Weights of a small GPT-style language model, trained from scratch on English Wikipedia: vocabulary 8192.
Each number is 500 + 50 x the weight over its row's rms, rounded and kept within 0 to 999. Layers, rows and columns count from 0. Numbers have three digits each. The size before them is the row's rms in percent of the matrix's.

# layer 7 MLP up, 1600x320, rms 0.104, rows 977-1083, columns 128-191
097:511548345459502483468404481556512464587583441434410532435502534516516437528483447543540548479493472400422481512472550505486476476557496490427592537508518584449440564505506516462437415507518524
099:447514540577486523491476517497494510545520573482530495522561562435338517531477568401473606543559471557505449563463562503566415418474526569492499496489516439565487546516507520486450486549474443
102:538421499477541493468635522601460488438487483563507522613552488539481466491469538514442514536538492414578575505415489482464495548436574463430460525513456432506491550522408511508508448449464549
106:562621467445501512404429537571440396552468500460544545600504511516531541585537478601513465533442435530460478510481482442505603549534456484498398443520433460474505530578475530539465546514398514
095:530476501526436563452449492440520526586434548501485480475575539519546506496456480560548454457518494441468495498543466477432517463562424548434446521557509490440464532419553501518478394512493548
099:575431532466494466527528593473416481489544407358477541431504523432434522496456562552540510523411501478439419505427404570407526507537500668458496506578399492532551486560475525481562544492452405
097:504490556404512471526488515516460467504524480478519458518563508417467457573416462528479498530561491452482416544518495509485615521525352506538503453488406517570449520569542472508482614491539474
097:595461489474407517535542546434446451470521501374522479437463470523492454482492468582559417540507471562444467446491512580603569491537575429487538507589504492474458518503511521557439549554486468
097:534528448526478524468518482577530462542579508448552428641530519577398448460498530475588423503545571504434491505506525462532560532557453600553512596475531454466555528462469500532468510534476415
090:463417472558536425501480618501562399435552477529448587493497473505500635475506480539516521523523464603489476523457506477475637476427508478536617518436501532513468498426543486615544510568501456
094:486518409440417504523530484552522569472615437470496495456556457617505477488433483482556475521569488435555515545454444565512477411442443479431462505575436492502558505558510537531455521555476541
094:605594458466430443540488509458469593483549559407508540588536477562498458640419465467448516553359508493488513465440473500541548468520531515453447568441499469546468454498502497553533416578524510
094:521453408551508504468505399516472463489521497556449480484465441417406506480563588428544427466478555490545511593548494520430431504478448478588623345534479585430427459506506489521465388575538464
094:446509500536388403516479429474488477563431419581491482472444564640476464504551499486534488505433496508547466455476519416484511532446472424576540469556496566548475436547550540534445471532527530
093:487520457402612558500555487495490459478518570605477468456521440571462494556472386500453389548449517407553502427516440475475502542575459534505482399462550524494548526521615512437466511536591515
107:556584469520483447464515574564517406450531483496494532453479476525447522489525507453452494464559544417548466571474562533492485522453437534538494419480435583497491470492468564480402431502559467
101:503497526507472512507484634436522445546515625480386476460477519464519551546424509415448613536513509445590523507458524531442458488491494557644577523554492479446529451449447491581389535430474519
094:507431527494453533584512517548461460528440383543452529606530453599560520566426572447491466534436456535559530465478451456481445541451592548531468499484467478554475478445469518502498420531468472
099:529511449493436509445482507519473539557476504494490552468553476406518440490529500463437544473533532545488547434546509388493517458583431549421482471533499381465528500463480528530472524379492505
094:445415451387430525510474480552429510547532531569516441425481542548525614430463503544562584528518421654481456462425456440450515464558439487570458564558522532475498472439505469410450495484461465
094:528514508506548493569541393661523558495464407439575511592524433486453491524468500497485525506477576409493548446516520541528453606461527479423482449509502466514480498478589476511491488491442503
109:528545484467448599565482435579475549413498465455529514426530469538531401459513596505493508404478451396610609557472503446398508502488451565576395501469572457439484555547461496469578495465438472
096:539481514557373471526452510487500451582436511464452645474475501567598436485497419524492587458579537492521534512579482506478442418497493477511505531509555445437459524475440500495484507597511470
099:503490511448529403434660502579477458629455507453454397452502474464507569551446509511517412543504545546449599469560582581473483466392500602545453520515468407491526493495512456496444542548480491
092:665521504471508464400445516558544453530563602484439431473518536595525492486533420510451499519533481538608502491457501507552532514450487444518467532461522511427517514489560499468424475474496520
099:498449451495554582419590475525434557570500437507504493536531513451535567568521433482500501554545488427559441535446464506423537594523473546448497487484490486485563555542529500496440543482527458
104:446535472493567490561500484496501531556497445598551438447492492516579485507492483481543526506520416536490471518426529502490463493590476465497480554534522500551551500507463542525546521506497401
103:492471483431518562457480541482438529499605574470447580419489500628576510516436460572459528430497604503525655445449484469462546399398497446542513567473488403520515482529484510552604519510486586
095:523503505519538517522560532525473495431509490499460503525420538501501597514415532509412471503480508378471526510443511442560357545497492588448429519638454483545587555513515533563433508533495525
100:491524495524496522599485536548502449473534541509542442420405440480479475551462543584418433368472493440536496531540489496490554448437433469483420546574531601501486498470495441503494528496449509
094:451536498497541488580489466534567494563575476446526426622459504547486524453564568461492484491593524530522469478460534550478488555514464510489581534494470408458576462510517524545485540449420479
099:573454513584463594525553447419532456478411495450513581569484440469530519502485433459521498522467489519525586624447495390591425483490537541574524505485531512453525555431450569476449523457412582
102:518600493431496535457481504475540489463413547465582572541445492464459467457483525483450403524485528478504556504506473522462561541346458571456529565505524423527554461510535568510527537487482477
095:493497461523511525508485504460474500483417470492516425453592639533456459438531516400507458461592487534494479501582481552486509581585525557515455515584411427499486517533461506484576477497575509
102:510508508562541494424481563453458523472588500453504500501424502515524430512465501506403614434523505502460416466513529494531491488373569623562567529537566474558452428432540504512521546428548451
107:515567510503569534575454493510466540536517510553506481476553560497502555583515543450491497436482458432501444536466488419633500463521425480395392517565490519421530504525478427524529431418499443
100:499466550475504496506613501520554478572499526592461476615453510489531529621526518555589554525534555590575448582484530388516515458510415593454554465511518536428520555449486509536417473488437493
099:571556490469564488573535478473428398505565482513437577487451467492594514454446520424560476586451393414442509451475511480488405489489435510454544542434558521487467469511561436470501480402442483
101:551540541497498489543527487584313493556568489501506546501520530503533453508546485541461566513519458504597435524571500540561559539526444439495568487509549518520541499463498452468590487408508472
106:550556565456391455630535548554492565597553490535559516462566590489529495556509470496545505479509462474555597559585518489567521446532473534481414509577544427564488461573421419491493444473574417
091:500525557484485584520440414497536565460512373483530436453481433498395500575541562519532487497496518474428469437431488496490597457510450613552461487556459533560492520458458567526535432577480537
093:452548430462647395533502466515440575469520484450560566453562479569455500482551462528585447624459478535576463468489528498436486487490519553528468573556547461489547561492552498504475428405605552
099:384440404530568440488456555426590530620477525465542468559493477408541515490518524520559490489538587543532471473496434588493571509497502429531409516445486471537561491433466419490513517489507446
092:473503498621474524513486533517487515499521497487527522519527533466470440429470540590432502511516445429501466460449460510448508377507461559517552467488469540583508545501561581482477490495481547
102:375478456553464482590490461549432496499509503497527489560579459499525556547437486497505429535513428476493478421546498518504479509491477389459468489542505444532499417502474432448495504500497516
094:514463493562583516526461529488555534543495508474517459380542533534427446414509440543438555489477477462471542505422494451501514505390567524415566514544526411476485519598538520496479487477418518
100:496498444455514411509608515542513452450433525526413452550511564496522509554376494529419470488417458484558455487556469501633460476514517479423499424515457510578483422501408547414450513494565524
099:542504550485483574475401551484562524491553492406572508491563547526515536577489411503398481564510501496497338509453537535474526484445549552412479457460487539579535585603510583562479495382505441
100:622493490544535471506517510543476623534451432501478522454453567601510497471530505488482543509361471464501380466496568402525434546440394453556505494511437493479537491515525503480383524557486477
093:447489509475585454454496488475436529610506519485468488527505553499552518589592460489499481436343456564438499453570532476542446593588515487547529584551494528430535495494564405431531423428534521
100:451482502547526508516579514399550383418554498526510525550561483485505492527519485418491466503509445614561531535531498472553628552563499517493502480514597524441524634511668584587475527471579544
086:538514454536528512512506547551481404565515507522561444481556488457499539485585464562536441579491523450478524543446519515659419572505575434522557504606566450541500446494478468499489513547480446
104:399495515529533534547487500554430487550540545514459531506429509572567450513359483563419532486519460474446504557475467485513629526480504548462389463488487461496535460582459432490536558508402394
102:477625575433407559514537524454513481461590492517703471478567494544468438537489489518479523524500479464502478492552419534455544452548503514421481529555451522508537485427444549563519563392479568
149:579457496493463490412484489508538525469517509474521513519508523414559557531432456477539483468556361499566538538415488444351469523376429478518511451483604520516481494564486445438522546422526522
101:467583418501515518499464438492431538458622503520539429557535533450523464553474549540533528467538580413557458558494543575496578443523513549488479415539409506511450533439536547506506521364531537
095:559458431458519524502482556490478562438463586407426505636508547429521441492526488459485464556454454446540542370469502485605459510510494496447469567468499540562499571451591454457493547472460552
103:414527504405481508581589511499492465580571561517549546482494527496549471594403452549459506501551493540485549514423557521541584457453607433451491525460475519498448597396519499456549569481501605
102:463483507424532524500484560495636586525526520522503554518505477459511551481465466483575490508490528452494528527472475572460433501506526378458536461583486586497468461495488492496462417486485507
093:471483495441526500444535544561535557449495414511592594446450529489546412438429502552489555536505494462476463440505475487492521461471395538444481503464521538577660530484500435559523523573464462
103:478585422468510546486493443564434445543533492517487583605485604569456491568453424407499629441543527620516542570515577576480482526435551550547560547473537467568497511463522539502501517479557459
102:569442497459404511472499472491496492390586525462459527427560502465406464510485543472484541473460573531546554456561519514531522567473506475516459449513539434464432465526420527479544519465524438
100:496557577484429614508524447531461591499425425594461511445579565399407588546464405510461531483517472464561479538436448429440469417483521540571524517490558484520488468493490485517461411494477576
095:489457435446395544584552518505551488518500426461492537544430501493592466457371501513489470456410435610511505564540473403414499461477453593510527583458578479428508475446495491506507571504470439
096:569595475596499440471560559547492410443520387577538445439583501505537462458494527499574485561493457455499581575423509412442489556576461515433560465492457426552474456467434575566474505523617511
102:549535477524447533505485437481489559487468537541479501434466477394485425487395501580512543422489476506485481453534453539493512503464435456577394491472467521528572346528531614559537435434463450
104:485461527539518382587600546438497532551472535510597420588439479489494442553473412395600488475478483489514529475512632584492500445484521544522457545535528401526563503396491450518526520492469536
103:484565521489526575379576410509466557483469506500467512493503433468590457640460472410485573456537502448428460442474523528539486502518543507521449539520429411469511595582434608481520497448544514
100:455427466492651505451539411366482523561528508470485489496506445564470580490542477543411460580470458580514552557479460583477545567476424469452449506544495497617543482475446437584540479540487500
100:565596483457469448434458461455596453518584447572460422524501448587509397465487460501461479554463449470505486542528446577433580493387457496478518589505459529485449509476462523501465483459448483
098:434547458469491464525542424430476489451460512468529513605526455460462533443556523472576486608424520487486433459529591477498498517440435502474478478531557400424498494451574428555510531505442549
106:532516510585537517427536497520417478502484318613465546480524568503405540531410465436477543360519449586490496502560526516563426449497565386525505465425441511519470532447503494439468537521491423
100:477555435547428535525456471635462520466497530582621511529504513513555490636551587373472465519519436503508581502483510497461514534481488414621502518505523624514517412444500430453529466506513529
100:511568487571419437526535361522444458402510542510519542527517491511565467514470467541535609556563480504501518502476476534454458563466442471511417501498497393454533540609421503436498536386438499
098:501442459514442441511500481582604368538490470521466496554487464414474567404421444442456585623439448453424509512423487466472469471474431526469507473549474475577450452466586583496508453507472450
100:497513424504509574480488564425550574609544467524617453580472514457625506508492487511543525428485487476504480492488499570601567468498500475480575581449564436564442576560549447614505494383555492
100:545391452478499414545540544518582590442527501554514527499555455555466495464473514457506479476482591487422539445519528425524453506474445466436555509466419477527535437403485460468511510522422526
106:482509467521557490616516504476514495483442490429532455516434427490514504481490444494476496548517517556541561439499412406502488488484586573524478585637483462566545499509496507522379503518525534
092:515521391548550510482431531580461525517474535417545421496614488470438493485493469418498513519574407488552552528492506525493523498466512431475492434496531561391568566498481483553433554450544471
099:514349445634520529480533546434553468525400532366476449543504557461500408516575542529567474465528496603518454500466472528455486601573480469445551529491420532513501543438525462587459518587519536
100:539487458460521506470536402621512523506387544526544492475510450545573467542450467473462459577522392488446436527440479542436579572548464543506506533549410588419457453493487519440462500455532426
098:562553479618538524476420515470543610430560542418463488418515414510538409504466488406503582555559487435437492454445490417584477501467519482471453518481554503409533560584468476481515498545491563
098:552513484438506502487530443443498517466554489435551594494463528528454484522466498452498485470419510509483577442484491537492525493488390401440423545464479472527546516531509487510543494515482512
109:550455440588524593516568518512488475584480428556467418464408531447465498508406371516522564502498501354562492493446525532485529456526524499499463541401493593537493487546458557528535489415460547
099:513476467587459506483502476555529475546468469520454489418484530518499441466440498478503494579527420504535513485458470469489420457534496337575425445399469551469529520484497456487499444568469518
102:613470540537604515453609530439457466505508497541504498465496478492458477544472533508572558405502491444498533504499460469392470492487470491474518546515635562547518504549559554439487532493425465
097:504551427561448514478514502513474502532496468451524469447488489650446466567498487470498543482478506485598525494481427564573533553451507438536476501453509455475468493436513424515498496446506499
102:507482452470514548566496444558459473527564532536386575520592515494458511512485490418527503465555542459551494575518527491531428486472495451481463474513485486508554410448495580464520571393494470
099:380465506398597530430454501500485512439561500506466478520462534547467580456639582501596546504425483559487529561455502547518475526444510474493488472500522497536534501472613470426479489517443546
099:382468477500429555429464469550479452413470487504505584491487455573453507522458477591556550528594554552516616485533533481459526612500505483455499494495444471508557528458441511478472565485506546
107:486446483531481521574523431509493489531451361474475423511460404510510445492515456504579577533496479476451475512537559552474486447521427530491550530475494520393521491490530447506503558594548445
096:484482467476462511500512522557440559547458596482457515569549577454502560456505460477500592580404473490369506560527534606428475515565431512487499537500461537523488594578471460482409437438523439
102:526454512451489532570502498398509446462487454513403519580428533463578492456416567538530571591519383453461408495576480556641527469596486539524481434511505500581451522531484549500457535476583462
105:480595503524475504495486509508460481563489570555484549557471557436477529543539506495546509392676503536447526477445444435501602538509462472450465494473427533464606415527527525516503443475557548
095:542561444493404540440494453479498537526527424478481466573518586493423428504541448564376589495465415513453433520515509486518577617498487457493494467515489476326430511488427453506519404512529566
103:609499471528500544545459441553514502454503491512490430442510565423500543516502510633536456412544453527480469505490446544495417428440462568555456487474521422512407514528467529657596491485501479
099:502467497504448492580546534524512583488454480528503551442504473382567518444517501584501603538578475597516569512470483437517537455535431549524538517512420510435466494437473547529435472460404452
102:558478535451381441494430479474548480373557451394507472459536466480490528449517481544518456511534546504543425559408521433518481506584506465474448439467550461475451417602549510514434498381554532
097:505507515482504526393453507449502491549509480537458532451485556472536498621462438521470436574415521454522488548543488520519492480409465504625517467414546505449487453480458493460426526389609486
097:510527442533489438460534559493626544442466518545514530520508472513382534542455461567530569454524480450544562591532523542429521548523467527538476494510538493488553432477360447529504501499491445
109:472500561467540523600528512527555474488484481466472557519532563517545395417531474479391549483495498517498511485563512471554491544460499520634518592525430533499469537501498551515495549414492488
099:496410496464569563465499361520493601440539481498527497598533457352451469400455591504506519546518568469479498485447531505505561507554475510547516496432514627519503521456517479469490494465458568
108:526463438548544458476551575480530534409498618602587463459524577429458465513448435546422383499615426443479482534464462384496532491493454501478512491427446446461478565557523366389530543444493467
106:502499507577520463530507551468495453520602441498474468472524470454523505480471519485446317535493498379423502542488435479550498542595517516508523584580482368477478424474484485520528504507561531
089:586630596515471446538517524465506469584540478492537445497516565417486580562491438465561562485457444501530412519535481460454526327584570387493534519468451550476501550469516486453510476408501518
099:574509478480516420512498526446542500556522457467441508542558473477486612465518501534378480463531562505591587544560490506545512542507394465528428463519453496551526449519432502616478493522545417
110:470428378546504378508528468532494497505472532421458573547446429432488459471473409570456498438598474518495549583551498416469465572411497457503477572398564513526569554502517484567554532484542491
# layer 7 MLP down (transposed), 1600x320, rms 0.104, rows 977-1083, columns 128-191
109:512499504502417456501533487526494589471433443471436520443558488509524442512558537526504465564439476587558469453475465477538560524544449467544477488458482465575387466454513502561461443436533493
089:531496500445559510459578563524493559428489408460477571493443450497686491453457408500464456504537591488459540516491497462544465482483597452472636517502517532460517474518545473477443561458505507
102:584513538440489496592395644489511498442495600622444581470476491480531499497533553541477501405505505493513398577561486534521506526645480546565507429518575481499491551495512474523533507563471554
122:469362508477499487546584520487586614458496518507518544464469474476481456388482470418515550456561607498528547540483452546471417450471571518477560569537537554468439388393509498431534514427596546
095:533456487524458503573445571531472420486419554471479509503544475622507500501496545499528579460507451533530562447519592495458437516487456495502527476540501538555510595485479481422551521473435400
101:544555419483395483471542493463488487437412481465415565476469460510528473515480500551543542469500589514462515441594485488440485518470474549490503543491530540596580529492534530552485565498471494
094:465511524511564435542553471532497522507563505544495586518437492462541486455547544476427415571504470554448481489499603563557513474490445479434597533424446478507532588425532488586558579486468531
104:469572508380532448488424456492543550576535500486529420516504549441534450509485525464478453547470470523519627451501484543524510519429498535473520497479465639532469411449449541547553485490530483
098:496478460517504542419505439468403560503523603494481510592475508386526559486421501477498508564546447515551460454452553545549527507536552541469481411468478519474479490493480471440432532538480570
099:487516551558512416600563469522572568411459513625566483514558484462453485488484511598402450469554540434534559456522410526607479470476553473452418453523476500608492452532541475551493561554540501
100:480508498525520487406450551514540495496367529486534465497457487489519504531486437443533466512538479523449452478445452511521441534517574378450438555512525553540442539537527352575564483475529520
096:499443574502463574523494530564602490501444455477494486425418462490507423439450529505521489510517512522523564393474536555490539444462449540425540535554437468450558458484459554537525492465524504
097:506521454482626416517564445508451559514543511511472506490381613494539549505437508484505484545541425439494518463544495570569450564460513535417539454464423587542531489497552470554541570556573499
090:486460437470502566620467518431491583444524575442494520585539477445502595589485488580524386531461477474409490497463483474407535552424452516513504516511436533462486464531460443509534521466497559
095:564432521488508395415449447515479517462548550530452535448465606437540494500438488544517479419550492516510638523449440420523575530431541564542490525543425460486519551515527495575533514552392424
105:531513529451498461474432515505524465437466431573452463509445479430433487459489477524523493540509538462566553529390548507560526460510447450442534425445554567567481506511487458530511508488485421
098:484523441414394446433465467457490559482482552357422453400407486496541493461477526395487510487548489416403419431478492424451453418566552453506466507525501446480496514575432572486470515511490524
098:531527513449473424456487506543411531491438541579503468484492468429495544586522479581502462503607549437516540556435477466491510447425484464459478416533459479390463497534457508518573555508477513
102:479530417542538448426495463491486480471539532559430501470509528535499538517487485508362466452519567455450549490595490573496515569538487505458504543413479472572455586514529436523459436465579405
091:504543515519582536614524576532510470451507587509431553498489531429502491450423513469490461493527587453476494474471535552619469522518553570475485513509451507512565522602560491496538517611531495
094:523528437505570396583421463495483508497540416456474541500525437489466586561451505507514565549546479456456498539586500449485397532524473489595472506555544460445490422508576527500448444586467386
113:505453530555491535559547437486518448536530496576538454508557549444489464473487530527445547602516560557523535493485407528476472588545496567582487460494563473517535537499417444576432531503490567
099:412463418409519539610505441447571452402528458422502419508450461480499532518511459534538360531501524451502518577560485436501656526514548548481563456483522523509537480477479435548441437468533586
105:561549578488424571488535499445504503520422420500419537574519455558551415524477410495509508549514413430495518620535611499399552444469463414478616541526470564430500510468480583493496440477588509
096:485494536473454591567531518470460466586451425518570510555561437515548492527492414454497487563491551554485455609536532558579477594567479600508575511518507461578568488490546579532544522501480473
102:489517559551507447556508556474540565501475558484589625521476474524543504442486422512468537461606512534481587445476515474470419477438471561402465472572495538522523449506511502556479512494499567
104:581454484414544526380517523449461598487477535489554472471515363532529517627435524577465619487462474444540508408533574525456464476521474517545516462512545459522468419441384523474453567567536526
102:521478492588523478484584460527509454592464492504490461543518468492551580421519494546480474469574458546429471408457499584504498471595554487522489535477429506540599499512579544532559524518382444
094:440547454531518431503449539449634468543536446548472436478496444526549487535529424544577522460490438581475482528580529538519572525408505419483476439467522506535459495493539447524500517488474410
109:506523615505528452595516416512511482473519420405439530547520580498451449557523466572512537501485511500492478458611590523385536545508447484574570487532501493533509555427501468663474457553393478
090:460531496495448423513585569500472514468401525461522515411436510466444509454496477461495491523579517452478485431470494415540534545457496376560503484519543503477518442476587588565529507520523558
103:520569480459429511605531525395439577409568516511532494509513541497468501519546488534456448442490560523442480426522573521536516536571505464509520534436435442440473548441490554454568484506532479
105:516566471546454442553552539462519483475492574456524580470527465488541365446487526589499504484481432561605497469447443580438515523432538580540510556479482555521580408519526574568495506546453502
102:406498413507456557501612430522562465449465496509521463466512580457472559483444402521547447570460521431458480498545428522496429434470455526489535541529442475521492617480466648448471514566435456
107:483474502479562469541539503545525432449445535501458475546478419566497542557426546556478497426605539597503493474470456505494489563605553540503516407400521403462603565478411468534493527451553528
093:524456428584469499564449544514497514703467551438525536557502458550427445526458463553510433417434511412387542526437479499539472493526563544494500580479433523536459537520509502481477534492511612
104:607542443520462494501469542465498420478371604526488543473503457464541586585465578529476560517574562508411536536499484516483480460548554427478430464468488526514475485453544363550556589438489525
092:416481438426479500506550418450509554448512451547454523519436468487579523437498550522494507547567549583394541508462528462594455537543429532454569530515651518461476582560535583527600386533405441
099:443520464511460440478525526440487648478557491488554447559460480476469488527465430621434459491519527492483501538575521573444417467511514492412488465450471507538499492510469447511421415571507502
109:455571547460462576428500478495572595479419560550548506511475598537549497491480550404385507499417425495520469500506491483487534430486493532527470503539513501528518501415395431517482495503543533
093:490616524499394418542463573546510556555495467409520468431433529541559539447473465469457462553558427510498528507494508413501523496499493436513522570513556459466502529567557610539469613423463483
096:516484513532541560529495519451492558499473539483466468516530566539549549476463508480459529366542493467475433545518509455616571543468509573439428463462515497511494435454480480451597461534470570
102:519502529544429529434573500516581526526462487537381511475583493637521541521494562486484539533594461533537587518533486511493491547473554588436547443459509564465524519608562526423385487481428407
103:436434413434536551511532450517517505407429570535466520390499527527476607425487531462388558509502502506448447508519420595412521474511485439555532500537404563478576402462545419490492487529520428
098:510465545468559544587478542534482484550473408561513431477413462469490486490531484435523491449466503548412469423517500546503577517541522472509533385551549492471463498527559500613451440424444532
091:503549454445502480448519523542498514502499569539372561623524583484442563537528447454566465507507595564575484497565547495548467521602486606547516511600493521646512526435498474526403492478503488
091:520501498520493542477441506470546525521617459542550519487572470469487513515540508457501426601524477555494481447427492503393510529508469564443485418521585573561463478564542509487558451487509501
105:420423552498474547568517591444512469518470443536443484464397439458521565476557559567504615530535471552613526576368507474546476538401403513512512511499474488443485521468502418529457510533426456
101:479485578485552484439489512465504489426468482515564518559502531438465579445475512396487526483453522455485513433416487559447448479551509505565468529556651490457478483507504476495509553480485569
091:512492471590487584492499580565528430511507509541497477465453482532471620332457492557468477411534487500548524485488541476452472496490533536494507454467470514557520421506447548588408582559465541
103:337522544513546453481527568506569440473465441521443586487585501463566531565523482521455384474469525521501621519442518488492445546568489523473581467490500438518533443468539485525535465562523406
092:473544453476501453535488499489542563500445484463511505468428504524528485533503477428528468496586506571438560553456521538438533498531489597483490499420443465450518503465505447525494650514541494
111:492415435537472511505545592444480529486438570429510523559518485527588486450457467524428536515478482507422597507595472561502429480476557522469525455517534460442503467535460503493427504659527511
108:510478501516387503440476538562416532452501451528469514501412485416519469500519580533608534572565508478482459480499435457483506504511511506506575525455517471525542491490501500481504536491400567
141:547530442448545547384469478550484465536501506453550520589507455467528539472568504470558463471465429501517539543392387432498518510479506471547478466521514454467509464501567489546481603533466449
111:529546476472484564543447636567446473446494622521546453562475545453515482526528501473570566553525517450470523484508487556538481442491562488497539469473475543497474522479506546476575492563489478
096:386551361528472537534547576538439483560522549492539494424525466407492404530513498510549552578371441555544498461571481460509539430473456488544550513518521496560491483483519562605572500470471479
105:568452529528453518490520463479415440560581507496480547541477518487493467535541473492476452498538490535562508487519602472396483506443511465503445460577522491488465473437478562462529471533513585
097:520525450607458452437468514425506577538556465532540536514500611489493528551533530503442583475500489521474533489524472537598501491487545513498501534473475432490524501406572495479577446550489395
086:529590482533519414451543462540488433487472516390535449605431494553523464524484519473529479601529520468484477633504429517441585505466473508466479489544537526579459426542588568463546509450663488
108:546550465495502598487459489599487521461493520451432391414563488461503441505521552511543482443364514597489536508558475511573496484541413454502523486490555477432525474501519557526398553513512602
099:519494471480532400480464501471498454587504492505466517518554507468434464487487517548410506422529426508546532517467537537585364464554541578447506509484476483449482500532476554383538449362483456
107:553521442514479563557491448563524353494501467490542447511551472486520403512569542345568474582457494557483508545482487555491527398458480457589571530454391496547555527563514546514497481449513636
091:443639485484493398451462495476490508484548532554583507486526542449515531518509510439439505376576467589572557555530510558559596530552503541537553372483418517516457461517465437566517525467526562
100:515472590586421475454488575497570540538461543500506565615487518557462440478602508446523427575468563557520410478507521556555482540418513530569533478524551477443526513405498471472445525497499488
106:488449437484494461500565477444476398530526510518518557634430459477523498611497479534501522501557542508464499514478473477471453415511534524506498418609490493503570499495477371438508584437440488
105:512494426508476530552418541493596490468531483510525582476500517488546537513604535465543460528598592514476408477576607507477485437462612468450485424467416455439512459568509500459567469418493487
097:491438536531399443446522636561492545428507554448540535530502496523507478486477495509553443539463487470523415593450393501468492475490528507515465453534448507577596575603538499415470488587477415
103:524461599478424485446539468518444411515506470567441462550511499456505398617509474420445450528491560454476539408510543446509465467481537513459527615483482462474606551520510440451571517490474471
103:537453648471477517488510415507460566466529514462496546568529543425511545532490492458514529454424432513520535477501488489482571423437527481536651537474531457525362475451533508575519465611428560
104:431487500474481439421439567507503490577458509603417500542501529408415554405529546466512489549522620535593455500471492562529383507497477440577496523449591492473468440526480426507494549502566514
106:513534479523497439540504403554588393439515423493459438540473452602445429444495588457426476479406525472492536525549498409466505508557517434441539533526596562524516429504493420519491500585496510
086:472499517550520445552490509476528454518501482493478508425504484473513607568516469548426492456486610503606492468515487470491428519564570498419475510548435376460490632615633473471463537465491507
096:540463523526504546453524531622517525473534431453544462619505504482507439472475594427419512511528538492474442527529497432465571465556446505580406502453525481522507565472491435557433497457418429
098:529471527485583546444436457449447586530526527457487496472554480444519500497471540563533518610494543436576451518528431568500501475464491472430583512473406528458518521586454539663480492479532411
102:540467384492504608580565555502548478474425567525571427533475558437484485500455435508524550513582534457464491528479484444565483483554513503465524526434390496547511384520432504531499482522563549
107:514476371464532422543532517479450424489499480505449516567587593438445500534482440605482484511401492507480479448387469561446473499557478500491435422485459436528515515441395497499540486439557578
098:550506372552562432459554495576614552459503513469513539509498541461419430464482495483518543465529543472522485530449481508527432579556464494527567381537419592485490492542534526483471587416406526
092:465505558474455492553567478441528536375559444556427504377447522473535488519454524493539427538510491500465445472474529524574419508501490559510489590527440475555522476561498447454524509476406519
096:488562445479507541586467458444539488484507515551444470490464590452518395487551411449463432529502502539460546559525469547525531616572439426555398527522514563521470527544521461507527445508453462
099:440467525524536479540471472437544484462499528527476516567463531525478637481537537502429505373479437481535558564532499519570480477498416530542563538490547525541413509497490543561555537552473580
091:503453513473452477412568502532528570456512555520559555520441454473539548556556466441558556599365475481532521555527488462451504461456451565482462486478512502485473484481468500465528553411478414
095:439570542560514534493461413560486548470453533585441501523537491514468577476533474570545538446539443477563433474421507438549538429512481485540513463486476462450538474538488511464490480481535491
112:521504440453486544485475490524503576608465425532506483552497435569505496483509484537449612393512433422616501534417470458525457492571469458540594542496554529568465504542566454556494448514528436
105:482437551416484468495522478430529400475459527451495478489539518458531532470476463464408377589548534449488463464577492537546568466501418510455579525557486542492459499451486399512449481463546417
112:355567431543525390479508431500475538442476481534476511560525540481481480518582455508549530457461479472479593471483521407510597504463509469533513495516419505529533427540517552532500529503524555
104:479517463473500402480532559437529461427550536465522428537614477465549509377546408551504566506475475458450472550429433559487556452562536451511564587508455489475518503596584528586513451534419446
109:534540476463489467472501507522503427440508442561415541557480592471476468503459467449406435519445367509604428470496556530451449497482534531412553491518515533564556523506576492469600405498519535
096:536540471528454512437458561468538426549496479572488549438566521511472411516344463544508524478496461365432520481512405442475457539510533513609527528514555516505426487576508472554619510544434497
098:526493573553500448472508535417497492589455483485545534556471487536467420549483453555453511566492455471429518410440423489543514412513516486542481465507548540490494509605480472511481448502507505
108:421488592497528515507470472424516423558548492492528435578583529533407561434511469523443500531502494517583529505417423586519503547496558465485447446510478482585525559563437497505446433571598441
097:504462544511520519418424460554648499467487530554551368434464468461505555482558556536494516485513451533521475452523499466489469490477480539408514574403643532530453516467532535480473536491365542
103:493544520543566497535534510499467472479496627533524505478504485502430477582559566518508436500530551499393482393518432485543554560507482502539456509468423548491505544460600531459456493506442613
103:497473549496404500610532438475485525446591516497546524420581416564535548465505529374585465535522331492573523493564454450486484522509586428430572433572572505543493636533506468410547576533458533
097:457535481556599449533442317513416495481563382483472595372405465451562560545512444520473491581542396520488492376473580449507488548525538537601586490463614404517555511539541447490484460493449592
105:612463530530434445527541567552482609559561528519502403533493519554508441471518493475502490394572530470512446532571455497537516589490506484521460537505503552556467502437536485435508521483584467
085:510519485402516424411508443464591428504521475510421416486601478418469492489550477523431500511519440566536421551555399593377522503475514545406499466455585458495439510551476480436479538460510543
094:533614592553414467475471549520524417477469488456538441527529482526462353500379399475557514444503452465452516496498483408517528400530490523545510602523576475549508454458479437469476495555577483
102:477468521418551502533510508521430479506491433484507448511494573507462547525587442514546511518438426444522305486408451514501505487495493427580591460487422468489554541456428560556564421460459513
102:497501515439494589425451581603414528520449474468501525505494439433492489497502440523568442514465505552464477560522437461533507466416451498523457479528486523495506514429494470484511463556449478
101:531447467450536560545568425514522505391600477341423551561484465576528442490539497314438514544592442491500514426454565426576542463507541440516532555577512519417461513460522401493536503460480477
097:499519480467514477522533504544445542558418421471505423572501450577453578550518508438521496460501467469496462549464489542505522493549515531539507528588474452502542537473555482555463465454485483
101:567504562550427521498496544485523516443546528535547478443553582520491502492485532461430455430449481526487485496415430542600525495518482421463496509470468531498521496509571466530489469524496498
104:511534465547605451504558548480481482469513480407504511487543432619483443524485535503420462545491478537533495552532540616468549541467605489516537444512499505527556423522490475529548576518528493
103:480476418479473460531539554525549505541506422549613521536510459634528523439469434490488468527564529498509589437617527476589501563524477491491526398591497466494569490498400534496424480574514450
096:536534503516547500428545512473436434573471529495489503474481492474459620447502445510488446491538507509461469481490580529555459491492557534502423558493473575514495479411448435482437620558425517
111:484373445533450542407499510564517511505555396487512531545530470504441450473451523465478512500518440499454429551573496545508516520549498389581556463477534471480509632445414458533460550592418532